Part of a small language model's weights.
Size: 2 heads of 128 (1 for keys and values), MLP 1280 SwiGLU, vocabulary 4096.
Architecture: RMSNorm before each block, rotary positions, biases on query, key and value, tied embeddings, normalized queries and keys.
Training: a variant of Adam for these matrices, 532M tokens, 8111 steps.
Each number is 128 + 24 x the weight over its row's rms, rounded and kept within 0 to 255. Layers, rows and columns count from 0. Numbers have three digits each. The size before them is the row's rms in percent of the matrix's.

# k: layer 5 attention key, 128x256, rms 0.0848, rows 8-42, columns 0-127
# q: layer 5 attention query, 256x256, rms 0.1, rows 9-43,137-171, columns 0-127
k8 056:072104132151166120109097149108163137140109136115138136144146112143099152100136122101105130148127139136141135086147155135114150125125140094135125093092081108156158110131093180165112086151085170146155113101112151125092087102121126113127117147073144196085122072106132177100170175145112161114106145114130140144144095158102143111117144122139137085144142159098151116110141145152081122108108
q9 123:113152144155130109107125165134148170157114133171099159138121138112119122107122122116102113123076137082194096116119131120099149130132094089134122121115168102133142103130152124170081105103118118092122133137127096134159151149126117092144105109149124152161133151124106117093160109123156091172104120128150166145135166119107082148130062131122110098166171134109113128130134102088126138139125
q137 055:123129144128132115147138112133134101161161095112101149134159134172124121118122098118098112124106150164145188133133068130159115132149115150142122104149125143113129147091135133158141138118092109099085162127115084128163122116142137137159140143130136121150161098122150112152127141076119166141106143131104111129134142131108170146127133131153109091101098140098166105117130168153120130078100
k9 043:115116120117143129156149090140173166147107159118175134132095143145156125149171137107132113121122117160093147117094118147118117111128129134114101158128124121142159111188151127102109156129161130148154114148149191085077133082121126145123120118171153094156081158094113133145091160129111111112105082123170093122144161150113139110118135149151155159178140140162113154146123153135119140133116
q10 119:115171121145135099145101129183093126118127119102149111088108178134178146119125112146126112101129139098158122076156132101119099085149130126156137189107156133133121146077154150138128127114099123129104146134148102120121148166148156160159171128138146092161093176133107155121161092151162111110129143160153146157098169164156104137134118135134137110128127141161124155109162127137138133119138
q138 052:102138119108093134146143161129098134143099122139119119167152139093100103148095110107141131118094132145113158118116147150159109165120142159142113144125115078112132136155135094135124156161099110113115124113135140140163114113150100147096120162196123112144139087096150088089133102086107140145124092066144097139098145106140149165135091138179107132113185126124082076160158146115108129153132
k10 043:116152141144121134110172118148161149145152152142173132114112118118169097152138149123122122108151112130146082136124133141093096143171125138132110173126127136163109111105179149084136160124120102123129120121107096095126099113114139141143136127144146150169148141102105107137152202080148115100143129159153122121154162151108128134101150133171112146188066144098114142156104160157145130092131
q11 166:093095118119156140092140098142166124148106146155101114169156150119091149131113157164094132166095130122106136163121091106167161162125104111141139132140077145141151208154137123144109137145135123122164129165095162139128088132124125113111101114128123109118112124125131100136165098111136151113130127142150103178137113108081098151149140099166132140108200116132147125137072106082128132163144
q139 082:164114146133130130081099132126110135151128107084156115124146116138145135115165137113122130139162141111097124159150136150075171154138106115117124127093108110153109119111120141125104138122155172117099134127121138093136153131124127120137125124131143100104145160150175131163156101163162144092128150131170171117077143121147131120082140124071107085146114179141157108095122105110135150055165
k11 069:152110148134147125146152098114123096128178094144139128089091144174155105122156150106165130066141142126144131107142120112113114123132116119157085131158184131175123130121105124120132121145136143118128137147143122101154174110138141157147124134103104100133149126120121124191156098138131160157152116126098123099110100083137126178139125091194144122122128136106122114134131127170130123091095
q12 147:125150108116147162145149127151092136121132124095173151112111119139162118139111135126135147078146144148172092107121149134085111136112169150142125171160123144126098129129102133131160154161130127152158111129144168146097121142155135150142139119089134103152095165103130144127158108141149122127114166105132117124140157110139121144138139185144150091104101139137098167148166130166117118131108
q140 060:091101122113151113110118135138148147129127143145104156143101107138110105154129155143086080092090097161130118122107145150128150163103171152146143113158128111122159131136128084163105122138142130133125085104141094101126106115146152139084148141182096142098174130097113121114055133086116140162084074125093127141133126090134132144133106133137160157122145127135103103173119123106108116123165
k12 053:114151113166117075140106124130154138128086127122133172155121152114093144127131118098104137116152102118164098148141092137145122143164178100148134096109146136085151106092120146134157138149140102165095134135135120117106145121081110120142161136118111130150130124113112136121126103092128105100154159118099154128126093160126145089102119137126112134110145152116123119138147150147125116081131
q13 089:079153133130164117141105166142136136150142107148133154125112201121121120180129137134126102132153147138166105128114124115161134162128144167130120135134088125136128158148145102136123150127148091115070163153132095119153150124189135138156114141148106119156109126092092109111171091125161109126121143106138117111140128123082110121153095131155105124158137121156135149156130130139093145169120
q141 038:150142110149122139111150122129135146153133156146145170136127134106119100107121114131119104105134097142146154135115116171126090132103166131172135135155124124127139110130126125183149137109114145161132115132138127157129192118105088098142141143179123134144156150134110130130129141107083131147070110120130140103149145146129150163091105138159101110109135162071131107107103183122135146110182
k13 034:128148137182132147145159151148150114119101136142163131107102113151139105131170104076084112083158094168118142138154140121103125143148138124144104121110164131139160128142109136114139139123112108104162096126147097145088063134067060164144108142126123160170099153107138141141106150121141140131121121163114120177147127165113136162121137111194099129188103158130114118141127106132131131105106
q14 172:138106126139101129122157137154154125111147159116088098143158151113134109148170145135158088118161156081125104102142158143153143108143085161139099129132122138121145167095155147134107125127108146129186124092169146146144117167156141136094126121123176113141121133124142124107064096140120121110160153160167109119098126162136090131130143082160107138120150133144125143104105092149079136123139
q142 118:098112168109116141147145107156112143118117133154149138123148125115121111128137145130134138098123132134158131145124085120149090096137095115107161139145111182141099165126120113142141123135137096138120130125146123140125121102132156131190118122098126063163112132121087107128176138107124123077122119098153126131134133124085162076090147143091103121105110127166113145119145113136173067159122
k14 069:099128111143145130111153140159144133137124149160118136171130147129087104170101128107125123099122125134131081131118169142112147131142103143121116120139094123138122076123142086154092147106120134118110107111134100139141085098072137091111107121117108154119140127125125105132119181133146175120101123166106179168151110123130107116177122092117108114162192139128120058182134127118143146071117
q15 161:106147140132097083114146152173095161129122102149113112134136138097127120103137135108098129125133095103143089130135119100135129114148094076097149101141118102095132104163168074154122137102143172122161121135154131132121135130102114106092130143109136158126159118138070119110104151113155079092122115156132177139127105105101153115152116111139125107171131144144143123160121152110126124094105
q143 074:108123128106125140165123159104099144135109100149172169149134137088138105174090135110171131144130129154133161099083123142165118151131141155146111141125070162166116144143148116125125162130068140116065176154111165135150110122115143119166135120160145158094108144113149102081137100099157099135147144131131086151098138158109092146132079125135097137126116117111087100155166143170130181165139
k15 052:136119099103180130168106103160182132100133159123143134085138132176123124116115123113089151127138142130106154159112149112099108135122134129161132095143132069128139140116169166118134123128115138132150128112137123149116128154141122155127106113155093110132119111136101120119127135134118149144086119150162127118128135138166130137131172104147160154129120118132133142102123077127114124189149
q16 091:150111156108142164099120106081110122114118179080126094156140054097130148068134138131146138105132124133118189159100099153120171126119103114132125098117147119153138141147157115107141091144151122138135118111108164150134089145104147100101131126093131138093087130165156121147135189155120174112153073121132119137134080135125143143115123164118132123125153130096142120128065141145180125104134
q144 037:136132129126163136127109122174134136137153134128135114100137113133171169139125117127136145142159137099108115161124131112117124150130119107113136111121145155116138119111156145098114124060131152104156140175150142113152117109143093150148140104073131094116122122145117122135149091171133074097195143141175103102120110092161159106168164097078113098142097184147129173123145133118127154132162
k16 043:119106103102158123141137094113097156128147061140050126129160111145100142121146136145128136180106142112116135095140131125151110094112110141118159081136109110104125117153107130162128119160170130127105132113154148141105127146147142116120132147148118137111110092117129114128086093128126140148084130090088123125092101088139076080120114137099165118065145068156134123127151075110123168142099
q17 180:120141121076096145116145129078119153113105156166077129177127128127098137144130163115110171118116116137141149145107155165139156161113113150109111121132093103117131089161146086165134142100161140113144097127127101128137109128130103113116117128131084169131184098122131094100103132155108118179081117126128122131133131103099103120112097110125138144121174099101102110147150103116106156113114
q145 091:106124180145136109106157108133168113104144155179131163098119119128115105133154108142077132110114099138169136140141083084120111148135112123109165089134141161133144142111134096181122123123130108147115093115156090116124151105113135107132139121115124097167111139103095130169123165100133112123117091153124116124181123105089149081115130117123118127123122158178116129111135076151191101152102
k17 051:158143101131120132144085188119138144109113132141094121106126113102131152103105135114146105179122154129131096105136115108127108145104122099178104163145152131180130096142116167077127132142143103094112136141118161151117130141160163115123154131135157118140167118105117110107116091169155166147155105079140094099142127144138162138099134138118144098167109121143137168127122120119083139170158
q18 091:125173126150160103141162141157147103115111073129145173082093172157141122155100124140129113116133144170149081120126141093105111153153158149127151139137133146113124145120129123128090145122115139147143161145161100169122146139172110142134149122152123097149151125083139134083137095153117076106107133142130131099133126081127123134143142086158131108140122089152091125142192130132106175130118
q146 041:113104105138086138129159130102141133139085160179088164157149115158088115121154141121112126074110100169158135125121098162134130093111164139162105112134091133136139127132127104144147119147157107140082129119104107132130176121108144104141128165188121146130130130125109114138121166089099164159076090105150133135160133137113131174125085133190142151122141110107157108157094135169099097137130
k18 040:130157140142116141155159114150160134156105163127167122107107097121127081146116117087096086102149095141120127106159114149113117143138158098093123174131176109123136110122089147088146163117095138077144121126133101147098093145088141165147140111119165154120158167104147133158155177100155144117175132146145134161134148154117163157106144126143105154186118152132107134120110163142131097106108
q19 139:130119104133145114122136103090166172177109131114138129114168145128126142134135097185139064162095108098145114119103082129140162119120105147141125111096156149143140143131120150120136150140138143138113159169108109143159168116167118089144106135119150134150062152153106079128157099119127138096141115116142142152153118138109132150142102104124102107134185126159150147149087141116135162121143
q147 066:107098156098117126151126147152073183167138089129164122173130156109142095141112158117190113137137148104150144120123137150174141133098106135153124128138094111108079116140164137140129130136110135093088162176120137128164145126131125136091123149112109152082137113115111144104165133111141128102115112115117114135134148138105130138123116179116121120160123115077127151154116181159128109139192
k19 035:115134162152177178123132127123188092118125083119145144104123101142143118134149108131080128137157131108187149154150141167103092146170137099120138133126152153121142125115105129124144159126106099138164125144141092095084097133095129116121114160140134140167140126164170142113101146112121125157091104121111122158122096093134143166172165137161137108152131176131121083154153108119141097140119
q20 148:111143129178094089100112150165131147147148117118176152119096136112135106166166111151135107125124106120144119110152100107133104087130114090144156134154125128093096138127184138140170139128142119129120142100145125112135159106136147145136153102147172099140121155089094151130117140094144128133102156130128154078130139153115163088123147135126090120184092112164129148168129143133116106147100
q148 068:098103092094087112125132126142105174133131105123113157170118122113098141206116131103162120129138163176137133127120126167150107145112145159148070153147092148109133104147126140132108151145148150136094178128089102126140109132136155110172095143175142156097173122080143103103111137101134148145111128088106130145082127126124122135128089161116102173147158149098124080164151176162085130126123
k20 046:153154125112126104132121134138123102119112177123176118084105151132132102119081136156090119123126127124146111126124106160122085129176135141122155114112141103145107141108125162093116119139064137088161158140169105164152120135133105143117107146119116124141159122137104167093159143110123131101130183181168110152160162155123115126150140090118146133167121146118116134120117118126145118136154
q21 203:125097146137155157100107097137123087137159098094168135097084142146163155129143104176126140121109163140128102162165128129096099119158131101121140166141094140145120149127120139128151129175098089154130130111090142122133113153160155147174138102115164103130099174114113144165194155103117157115129117099133130151139106128141148147110147181114152110074126156149104153100101123121145102132126
q149 109:118120114096123115159109145143071150127130124131140115150162154112126103132117150137168128140157153108092126135095140131170158094102137136146100140155080153109099135140146131087128119148068129100109140158089172155157119156157143166132098142143111170089101138167135143067144099113136106141150125100149069134118132156111086150151118143142122136151125116101108146155147150110115141150169
k21 056:145142155104144119134145120124136055145150172161123147145143147077143114166155127119094144115087119142123149122124142149152127106158167094152120115089116109137150098149115138126096125134155197130107125108129108126144104098127126134121101168121130144121083081139148096120156183124106187110151136173126187125121133122129117122108140146154129113164140127101139131165138115147130151141118
q22 125:142118115102120129149104118108105185132093160149110126167167116100060112117099123154130124153150096137107143142113112127141184162119138162161106138115123123150105138136125128106136143170139156110129125173101143135146144118131109100102093137142113149111107162139123105116169088131092151131154094097139126163141102100107120168144098121113127107124161116104108116115091149140106157155167
q150 064:098148146101133130105156166145103159146161112119169143143170201112143124146129125149180109114107147107147122141129118099164130109100136134131112131132111122134122135136182106117103132099127087112103169170151133158142182128126152118142158178149154112117128110134083139120151172131061100095098113138134131114095169164123119119118128161112104110155102155114155132123119134156155139139154
k22 053:165098137144133116092149135118107092125153132160106146138090111123155117118134113109095150153108135118127140120152135172148107124131097138149140113129098121112176122106141130154120114171163151170123099088088111132105128157114119128073129131116121189135149152133163109136124131149164145142113099148126119130112096101139086150134170095184150076152151133119158122122108093106113130104144
q23 128:111091124116122112133146127098137140130124139140103116165172085116102103162121117115125123167122140125103136109102111159151176134101097154129160067123104139109133130150140133106102116140114182106127136136112121135178122104075096088092082136114108190120126109169150115131090133084118125142107111120112147148121103083130112111110114104143104144145156144076146104122094103121147156126115
q151 063:179141137131175110108115122118134086119149113107141113073138148119170153075171112126097119148143138088129096112160133088109158105161090089099155157124157144132146129124139137141127094112137130140150107139118140120107141117131102140100150112064173105132099148169127151164136166149135149120151153150110143145161113147155132120115174109096153063135107152149150170059117067094150136093146
k23 040:141105110117132134112091149118111165115140115119106163164155155137122147106141118148156147158090158139125178119108118116140152119122111118137137108141077163134126145149151087134133105107146113141120118157100175099152120124180159075123126132140113109124136116121153127138144077182128120114130120086168123106136117118136135128157102178089120129078127131118138123132123144105106151129136
q24 155:108132084108116148143138101147096156163079143154129164174095114119116124146107165091125130132105138138154150114082079137167150160125098148121159126188088136110119109129096127099105140148154118137144127160119117096140154119135090104120129155119080152142142120121097119111144107112146131094120121086082108140166121097074073142095103131136140157152157125097109155176114127106114129131149
q152 096:105103164132137082090134104153121150131143166129117138128154115098124126159178128122142082129143134073124121146144143139145194136107127107152108089149120130119134087110180117157096138132122150133109112133140090124164158132095130101083122179133132171088158148138132123141091159063120108137125130125112143127119119111085088143094090151164151110172134168126140105142093110103113155131162
k24 073:090183080161144153119147105138124112126126113150168122136126112156140105159140099156139112144154113095149069110110161104150058147156161117115163129140167088112116126117123159137145139179119096146126137134099084142129117139154153143150152159117142115143128120099118103141132132109167147085138115145093194137098161161147120131113139140153165116127127148148114118113162101108145109112134
q25 107:148089098134115149118110130130164128130132094147145095133119094115121131122148123080158133113081134096099139124126080117139113114122102104117152122189124163105109109111125133131134085128117136098139140136113143072112130100075098132138121164081130149105164134139120090162116179089133181115136113102094161153114133117140147113086111195094125130141127133077140154131095161114160119120139
q153 048:119116142129165133095090168145111126113136118105133094093135144118135117116154111099170126157163124057123119105155134083151100150120100126142152141098163141146091122135124112154134122131092143095148124162097137139121125162156125154095116148084157151067101143140161154145132111125122112126160151123114146123130131135128118114123156126082134100087145156138133188092114116099129137166162
k25 038:117119130100156122161122109131094157133133117105061129149179134133118209118124148161127139164141155125156131124111114164155176139105150133141106120142088103154126117158172138158146157107151135162110124123134181103185142101205139092100158132114107102120125080135100154101132118160120093148091140113150106070126130119131085100150104157086142105125153137126119119109157133135138162108127
q26 096:124174149148119097134135107137142136134121108111128144131104170120160107156096085140133112112122137141153135121141129107128113140133150139115110109101117116118086127119141130124125160133114143112118164139144095175159142125180104138150130095151125084129098112104144096122174080145152110120141131150157088088116126129129111143140103112146110119147109082158116117128134154159129131177114
q154 045:109142134132059154117153117138133127168108181139094152165140127136140152134160129111076124097104125154140144138135102170109115140114169135136123114148118118125157127102146113123131132098162126177101117104122081125126180120112129086125137136206074145158163137110138094131151185129108134139081082120135103130143130117091115169112085126214119145147139151118130096153120155146111135113140
k26 036:118123184179140126102125152147175090125112139140153107083086091143136128128145088112095106109142093110140098140167149118092095124176134122144109140144161133136131160135103164114148134133084086124169106099161119113077088129105069138130117140113150129152100156098148150144098156102136137163125131144092124159157126115138149138129149120198116140134113150140148114126148108169155101095104
q27 096:073095099117116110127093109122159144121126123135150112170148100121123130116131132127149104157101127107115135151127120150160154157109121150162155134137077134155107143113168118147138156126131118099099129189113152108141164112106106097136114179121129150113106130130072104115117149105118144095122109114112123179146145140126153136140115175099117122129088124137152155131099151151129130139148
q155 047:109121139117119123117119165118119193122186090125156124125152176120149115101175122119178117115137105083129130139147109136143114137119123141135126122134095136097089095119182091133129139112112121120116200129129151131160183144126138125111147147143148119113136108127145162152167141121116101113110130149130112114121160199120155145121116161104108103141111156102127157123142144123144154150164
k27 049:187116133072168111144145149171092148148111140128107137127083122157126138131122120124110137133123142161112146105115154103141145132133085156129131121156107147094137139134098106135126126165140157143147108108094123137108117132110080095159085140137116164119158100140143097165130088114120155094114125104109145123114117104138089159148128113172123086129202090110148139179126092105120140114134
q28 127:117116109095122141134134114119106161145113157150125133163141110090098124115111144130152145118072125119118168158092084134142136138110130151106167129159087157156109129126149123100084105122140126122104104185074140099096141117127121100104133179127109155117123150137092103135128138132106203092127086093096124197106115126097141140118126142098148128117140123095128166158123139135123106143146
q156 051:149136142147136108097116112131097162107164114131158137112184149109128108127173134141171107109142099085131137121144115178105137117109138116166136123124157113127090124138162105149112155088104111120117111138128173118133126164140122160088168152120134139099130116129131133118158152120073082121147159138138125096124157151145152164111148147097128107112119124096150175114133141122119157139140
k28 044:095100099110167124187121164136126139142077137136076098173109115146123187103127094090124122173154146165157122168150182096118178118096108142119107116129122119068177126141122104183151116163146134129147135136154155116149152091125093114180094126131101139070145130144131111112142101121170100118122118100116141122071104115149089124104097121137135112107121092128133104084151118105162165099093
q29 153:109125127089129139126098125116111121187117164191157110153112159136114117146115157154131113106126111130201159114128128162145138140121129131090136144146102145130131099149124138100080143130170122151160150107116142115126106147129125105102107136153117148154143149157142125154141141144122209165130112114083120151133120099066109142074089115177124149088148093103152130126123093087125128080097
q157 079:169147168156163101087153144115188063101169130140120125079132146171131167084165080143069126132143113109120110123141143099111133109145121143104140110105153132123131176123124115123126116141112136153139098125116119119109117121107126114103158111110141141174112176136131152182115139138123158146119142160127132123159083146139145119130171094125140110111113127151141150078115138139149145113119
k29 047:102116135127134194165101109159108172147096140121121157149134151128129128117147131138166133136143148184127145156102147082145118116102124122149113157188140123153149099135136086147118105091140136133154139132157167089110166130165121150150107141106127111130162124121130131143126098105107096124119110094137141110092162119127113169116093120137095126123149151128109133142144121066089148121109
q30 110:119171117156137113143117089157127162118066157165125141140100159117132143138084131144140122091127118175111098162123115126115108160123159169134118135150154137133145132095123139085099130156153116109102130118157119159115153096165117133117142110145100088136130163075106105100152083147101117108109115121147097147136129101097112132151115127163144158165142067148086159173157151157102127179114
q158 055:091125121142106111125152103115145141135095160127106162162146120136105134169146111126137133098118148139139143143111078156134148141110164124169104096100101105144145119116141104149132107087182157134099118139140083105157166111105149122155166119166123121071152117087131093130133162122105125129094103113154156128138131093122143145144075148178129156153134131157150082184122156153074124106115
k30 047:150092137186109124089126146138166077156169114133160122084112096106133125163104129129113117116126104099163107119143104145137078136160120080115133146106173154152134121146103187136150141117093110139147116082122113134116077145136112144096134112139150176188102128124154142134111132126174157145129139137125114139138108119123133124131156128168143135165090146116116137128131111130131101142140
q31 111:085111131095137117118094094119115174141131112116162149160090099092123106163115145163142128134122137126143147149107061124167128129132096155095126131132103164136109144119119099106127153157180103120122138191116138095132175129137111110149132139145111121108117127123106075127152149115125166109142100100112116155167136139095116117124074141097112147127109126122149174176149130136126154149142
q159 059:118131141117132132079132163166098154124159125138132150147161152095135111161155116103192103118135113099141163121134099180126139117116126138114141106123092138101131117134183117142130123142128121146135175149132126143150164146154153098123143160162145142113157111115128157141141178116084093108114135147165131116097143177127149142109128162120110131142088165090134129145112164145138134164155
k31 057:155088110140129107134110139106115119117119134121063120150144112171131157102102072155142141128126132131129153152159124115124195143120108174162122127119101100125144150098172137117119102117085129096142084125095151127139136134128079109123101116103069110108140138172116131065136120166155059133109169148122138116137153140147114110120153108101125119150147146143119155110119185125174148117151
q32 119:130163172126127099136121179142115137167144124119139133110104161123173086127142109121114093111159133131133142107129177111111121085153144090088113127127135113096124106121139129092130109118105085123109151068141144157126135138167173140126128092132180130142104115152155148157115127107148115130124149143146105112101155155130136099092135093166120125153123126119137112108143118126123093113098
q160 052:163157147103134136120162162131098113143134108109134144141093110104105135145124136146072156169133156147136145096133152108146142145159137157111105124123131121088178152125083114096141132158136161119090117113130126135128075099135124125138100119166106115168098147156131122119111094164144131134067087123131133132107124094140100137130113099167131105098162083132132079140136116084086098119069
k32 041:087151114142063170149136102131127156107115148116154149143087112129143101096156145121171107067092126154144124144160115123107069117125107146136154152163119118145114126137120113111087140120149111141110132157122117105106143133093168155160140131143121099127117132116103154159142148097082134130146120127113139182115141151115127150088149157112125151120118134164145152153113119154126113157123
q33 160:139087144151113091135125133094162106107093132128068132123165131133098152145143109215112107132127122101114119148144160141135132096106160109147104143077126150120192164133186133174135146110109128138134121133126083176138121170121121142113141084127155130135122153150121128134094059150132123153144128179129155155127109142128148141150160106131112139135153165137108109113104122138090177120155
q161 100:119112109118104109153112145100112131175128108102116121176117130104146119154091104108160106150133143112126117109108167136143153162096127153134101112127083149090086106164147129127080138167117128106119152156090142110168106125116101101089119141148118179066117098083166124103094117074150122117134127114129088140099119112117117121161111137123126152174135138109146113155156138159109141138147
k33 045:120196154154131178129138117155118095111125180152148097103146113139122125089134123123108156140133164115145120176127151135097087110116185131163113126145155085101127114096111132099133139125111129105174150104147121158148111119100134110143155179135151118142123071084142170129140144078123155138138128109100127138122162121133116118127162149117145105093108120120096069160111102161174117151071
q34 143:114096160171112109133109127132127115141133145112136128091114149146141136145133116175127125107132150108157115135165138162138121118126156110115111158093123120123163193107128152153149120103135114138146140112153110131096142167153149146158125092111167067106134126115149117125132148153130128129086117150155123113156137165167192113105154093129095145121130154161129080117137129129118093148137
q162 066:110101105131138116119107149124086130125092156161117151153119082123101114180063161124120144119114111150174138135092098121129155158114144159143104129094110140137125126091124109114119147142122126114065131097109118133142126121136115144168113116142105150113113141087144099127138092094173127156154114126106106148153149105088104132142055148136121175106129117116092072139160121149127110158125
k34 049:117143144111121104105121132111113116116174107118177139111115114117172092143111095146162102063150137100078099122133164114115085133151141142142112148138144145130100142088145133123084091122055171106151137156127117143125153150138125161105135124126161118136138092147141134099136164078128116139152160153114130123157137140148106139126163119113158152193128162114126165126173149125134096140112
q35 166:116105133129105115168078104113107110133111137106156151085091127135094137103121123148116155106104131115131118149133150110124150113153095132117125118140136132110117117082108152130144132168105125164160135177102095154140126158131127159106185113153134133129120146125113163107126156152103102106126122130131136119167133131129110151129170142108142125138098174112092099099123153147123122096159
q163 099:079122105088102117170126119155061188156139140135122133181109092071135067174097158118165122119121135150157150116093129141151155150104107135134112130165103131099101114148134123142110148148137109089139152151129142143165151132126123138129141146163104151067140106128114095079126127109131110111124124090142110116107165153107120100138089155132121160151129099122132124177156150138098114143161
k35 062:118150127147126139128145164124096126120140140143094107152118140120108131105102116137160152147118126124145154121130113109115126117067142151131104123093083158115094157120157115132108099076183079097093119126115159154139157135145105098120122123184123082123115143145094117121151085144135117128113101113155098180091140132169111110106143116073111126120134105135118136140139130137166134123129
q36 095:130183160145166132113142130140122120129120140116134106090105123133121150121113116151115144107148131163142138149128125094107101159154157143091096127118169143112148156109132117124103119151120129146121125096144106142129114121180140173125155107127140052149130121080142136131142085120104109123118134138169093106130118093140122149173162085175133119137137107146107110128140158138101133157115
q164 049:109147107146127143167131109121141111123064146151090137149118069145114124138108146121092131118099119184109146129115114154117125156102154136171127135116139126162169137116069148110118133140145138123126097106124098118146112124113113127156120123131086130098116159111123084107121084135159157186143081097105114144147099082114097132153064126167119149141152109148125097160121131160134094114100
k36 039:142139167142111124117086157106177077117150147141170114076116116125138111112115083105106104113102132103125088111175139135118059148168130105117138143140158131138116135123091158111143147156078119141139120115126095129086101136083140159130123124101175163181088150111164142147101175075166175170147126151089158151143116126122167163146180148171140155147118157143144124143129114160098102108131
q37 090:087168154136131091135120096153120165140117119138117169168109117103145113143126110145130147131109158147165152151130074093125156154131139146131123109139077116125116121122132092093123141132171113111118148151128123151129168113150145123146145137157099096107104130098097117121161117152143112072159093113145125129131136106101121126128092135117125127137112087160151173155139155146091133141119
q165 051:099135127132076130119156138157092160178128146174138153171124127091143131144141105145132132111114092152159178137132118142102142147086138144128103096125090111117114098118144115139136137118143124160115151144134107131149175132128124112121167138196117114081124113120143102136137152121069081104091102121162105113130138162106121128128058155168114160172104141126126098157136169140126125166146
k37 049:130126129107150122112119151122114110147183123142109131102120133162102142126093113115122137148165144114119120129095167182144154149105107177159126136160101140114098115080159132147133110162094124088130128144105153141144140129145105079139100167167102132150128083175128107111194096111120155133165128135129135116139115144153104103144162096147135090117135113092143185144143139130141120101113
q38 125:181127157094137104121122127147148145149134155140108113130160100130107130093094114156128114118159150086175126111150165122140139113132145119091116134080125102153154140175169109133095114110130136148142121085107194167123115132152167111079122153117153146141103133145141142138093073129073131149150101121130131151090121139125151156126126129166127089096137130100153103089100107116125091141140
q166 064:142170126125147146162138131106114124120147098122146110138089160086158122142071110084139143155105162145159140124129158123144099140108112140102140128104118128145119135150107121062117134130143098111116109169141158124177098117168140137178107103109132115129092095092122101087179096091121115102124114116157090127111167134145148122150163119126127160100141100161147145140180157148142137167080
k38 051:068112111163123148109157073118112137111127125098167152111095107153119101083200129151138117125127120170126147148116121118090104084132082121139114130111131116119135122122140092132109152152161107171112148111132107151076125158078103134143111124162092134149118149127155156148128144151106116127088126157135119182111122126113105161100147129157122135088115112125184074137082112151097132166127
q39 120:125104120152133113141132097135120130093096139152049113124171092176137160146126139167099158159155139116105132131133124159139153137123146112124146143120111149136159104164139132136125137095103138160125127113116132102108108123127081118155097120112088117130136162130124134119116095117138112121136135126098155132160076090110102163119143120157098121135148128165104118129102129105151137095134
q167 077:132106126138106108163086144112145098116088152173131102130088153126156108142054112110174093111165107116124086108098138111166119116087134149149167131115077158158064136153139111121090140134123110122141113184082158124146155127097160140140135118093150178108049115106103109116132137120140120119155122121132111160162110087129138128151134116117111135135124130147137149116146123178136118158155
k39 050:154109158127157127085106125125121130134136091097119153108166132107105121156160115172116128126168111101095143153129122133101119138170166099101094110083152117137140131123139177114153137107093120147159111112152075115124152129155112147078195140106123108150135102125144153111086131121126120160122160148136105126145103111122164084110106146126131134131113152122143057144135115099120156134104
q40 089:101179133144173136152138101153110149157113111127110134126097140102122146163128137146127148100107139159162160131126068084111094151147151125143097130123153118136150149112121124110120135121160126110117154132144118151117157135183128135151166122151117064127120124085089084118162113171116127121134114127171127094136144101121113122162104122127129126141131076144122153166141156142092150147124
q168 053:107116144168100139109130122135149137160063154151093156147109092137108143152132146138074140103115107145129145156123118186117136154115151144139141109127149126137136128080105122125141118098179157129112109099152069115131180137132113119126161109149073101099162175110139099125126139130110126157124096146127142146129124119116135121146066140154096155149108141113134095170111142154124110126114
k40 040:175127162120163143133083146105141067113185095166099133115139110138141141127108043151092108117149144108080092104163131152145098145188114115097123115136162129113112126113106173110136139184069134130122120121117120125106099120118082133116101165123129170159115142150166122113099120111153147148133127119097177118139132138130105115133194153164182109103140112114145129121145114109151119114112
q41 084:120112137095116099128118110115105157125140137134105119165159119113097125132109131144168114106128130078132174128127091130148194103126113152118125108087078124150148139119143122143138129107161153111088133180108123136146158139141140098115107135170118151079097111161135119071121146138121146131135079105146121172104119168094141113121092104109110132108136125129145149118116119079143149132153
q169 063:116124157120099118093132113160104175161149107130184144146126152086130108154150136134194133128118134106171177135126131128124148118142115141107114088120110137120105130151165108161145126119135097128113136120128136139147177135147135126111156173181131105111147090150124137118160169099068081080108131096171116093119163172130143121085127153085121120115105138135130135123152141131157129162161
k41 052:154143099090130114111134144146093141136125118139073164160141154136109166125121128142137134147145147137112138140080176163155206154099095173129150129159083148109137105154124107144112093149173135105147139144128178128167148126164122092151124164121088130092136109174118095125140104131109120106124123106126131120124124137139106108143111112113114125122167114098141155138158138096117163111126
q42 097:151156145125117060120149116160173152114114099125164086155122144120146141134126083085146142127137142074108142122150149089121144113112120117100107145122081164110136111109195082121125122123118167080124136124144127134142153155118154149104096140145134160123146070125125116081117109138130132101121157162117077122119146154143097113106134132154135133161113136117158131105128157147121131151110
q170 075:114135111073085121127167109149097209163155140107155124197126129099117108152130100091179124118103137145165165127148121118117149139140098158126112110121073135108106098138161106137120129140126122115087173142122143126165151108125159093127103161169132139076146102124139121104142171104103124112116115084150122115083142160112119113092129145130106149137100110160142108144151116125117124148110
k42 055:176142165095172168157126115119085144148113102117118149121111092145131136137159116155133126139119145157153173125140126097115183127126122131091111124132158126102120104161083135097105198151116135112124150128128123152105111096147098103168111153131076109105100150114119134107117169145079097122097073109149134106079142106102108141119150174103155092073120131153170144141108125097170126132103
q43 090:137087104143093124130058154080113112117106152126134147158120111098158100091124126128144108153101101100116130137157129136138120105113158123131168158128091128159107098136121151132122136100116078108119112148079134122122113135111116094124124150102136165085077132132104133158131156089140156125153126112069138151142144142134154130096119186097156109139102136130143146146115099125122102128162
q171 051:139150129090135088133138143137113138093166113126142134102148156112166107145090103112182111165120161100098104096139179103149118127128119117107161149119089124092117131149159146097143146158095110132133143166116162143133095145108184153132083126106175182164130116125147165146109119157148111106161165130088129124111158145132145126121174080119153143131130140122137188085110106121099163147140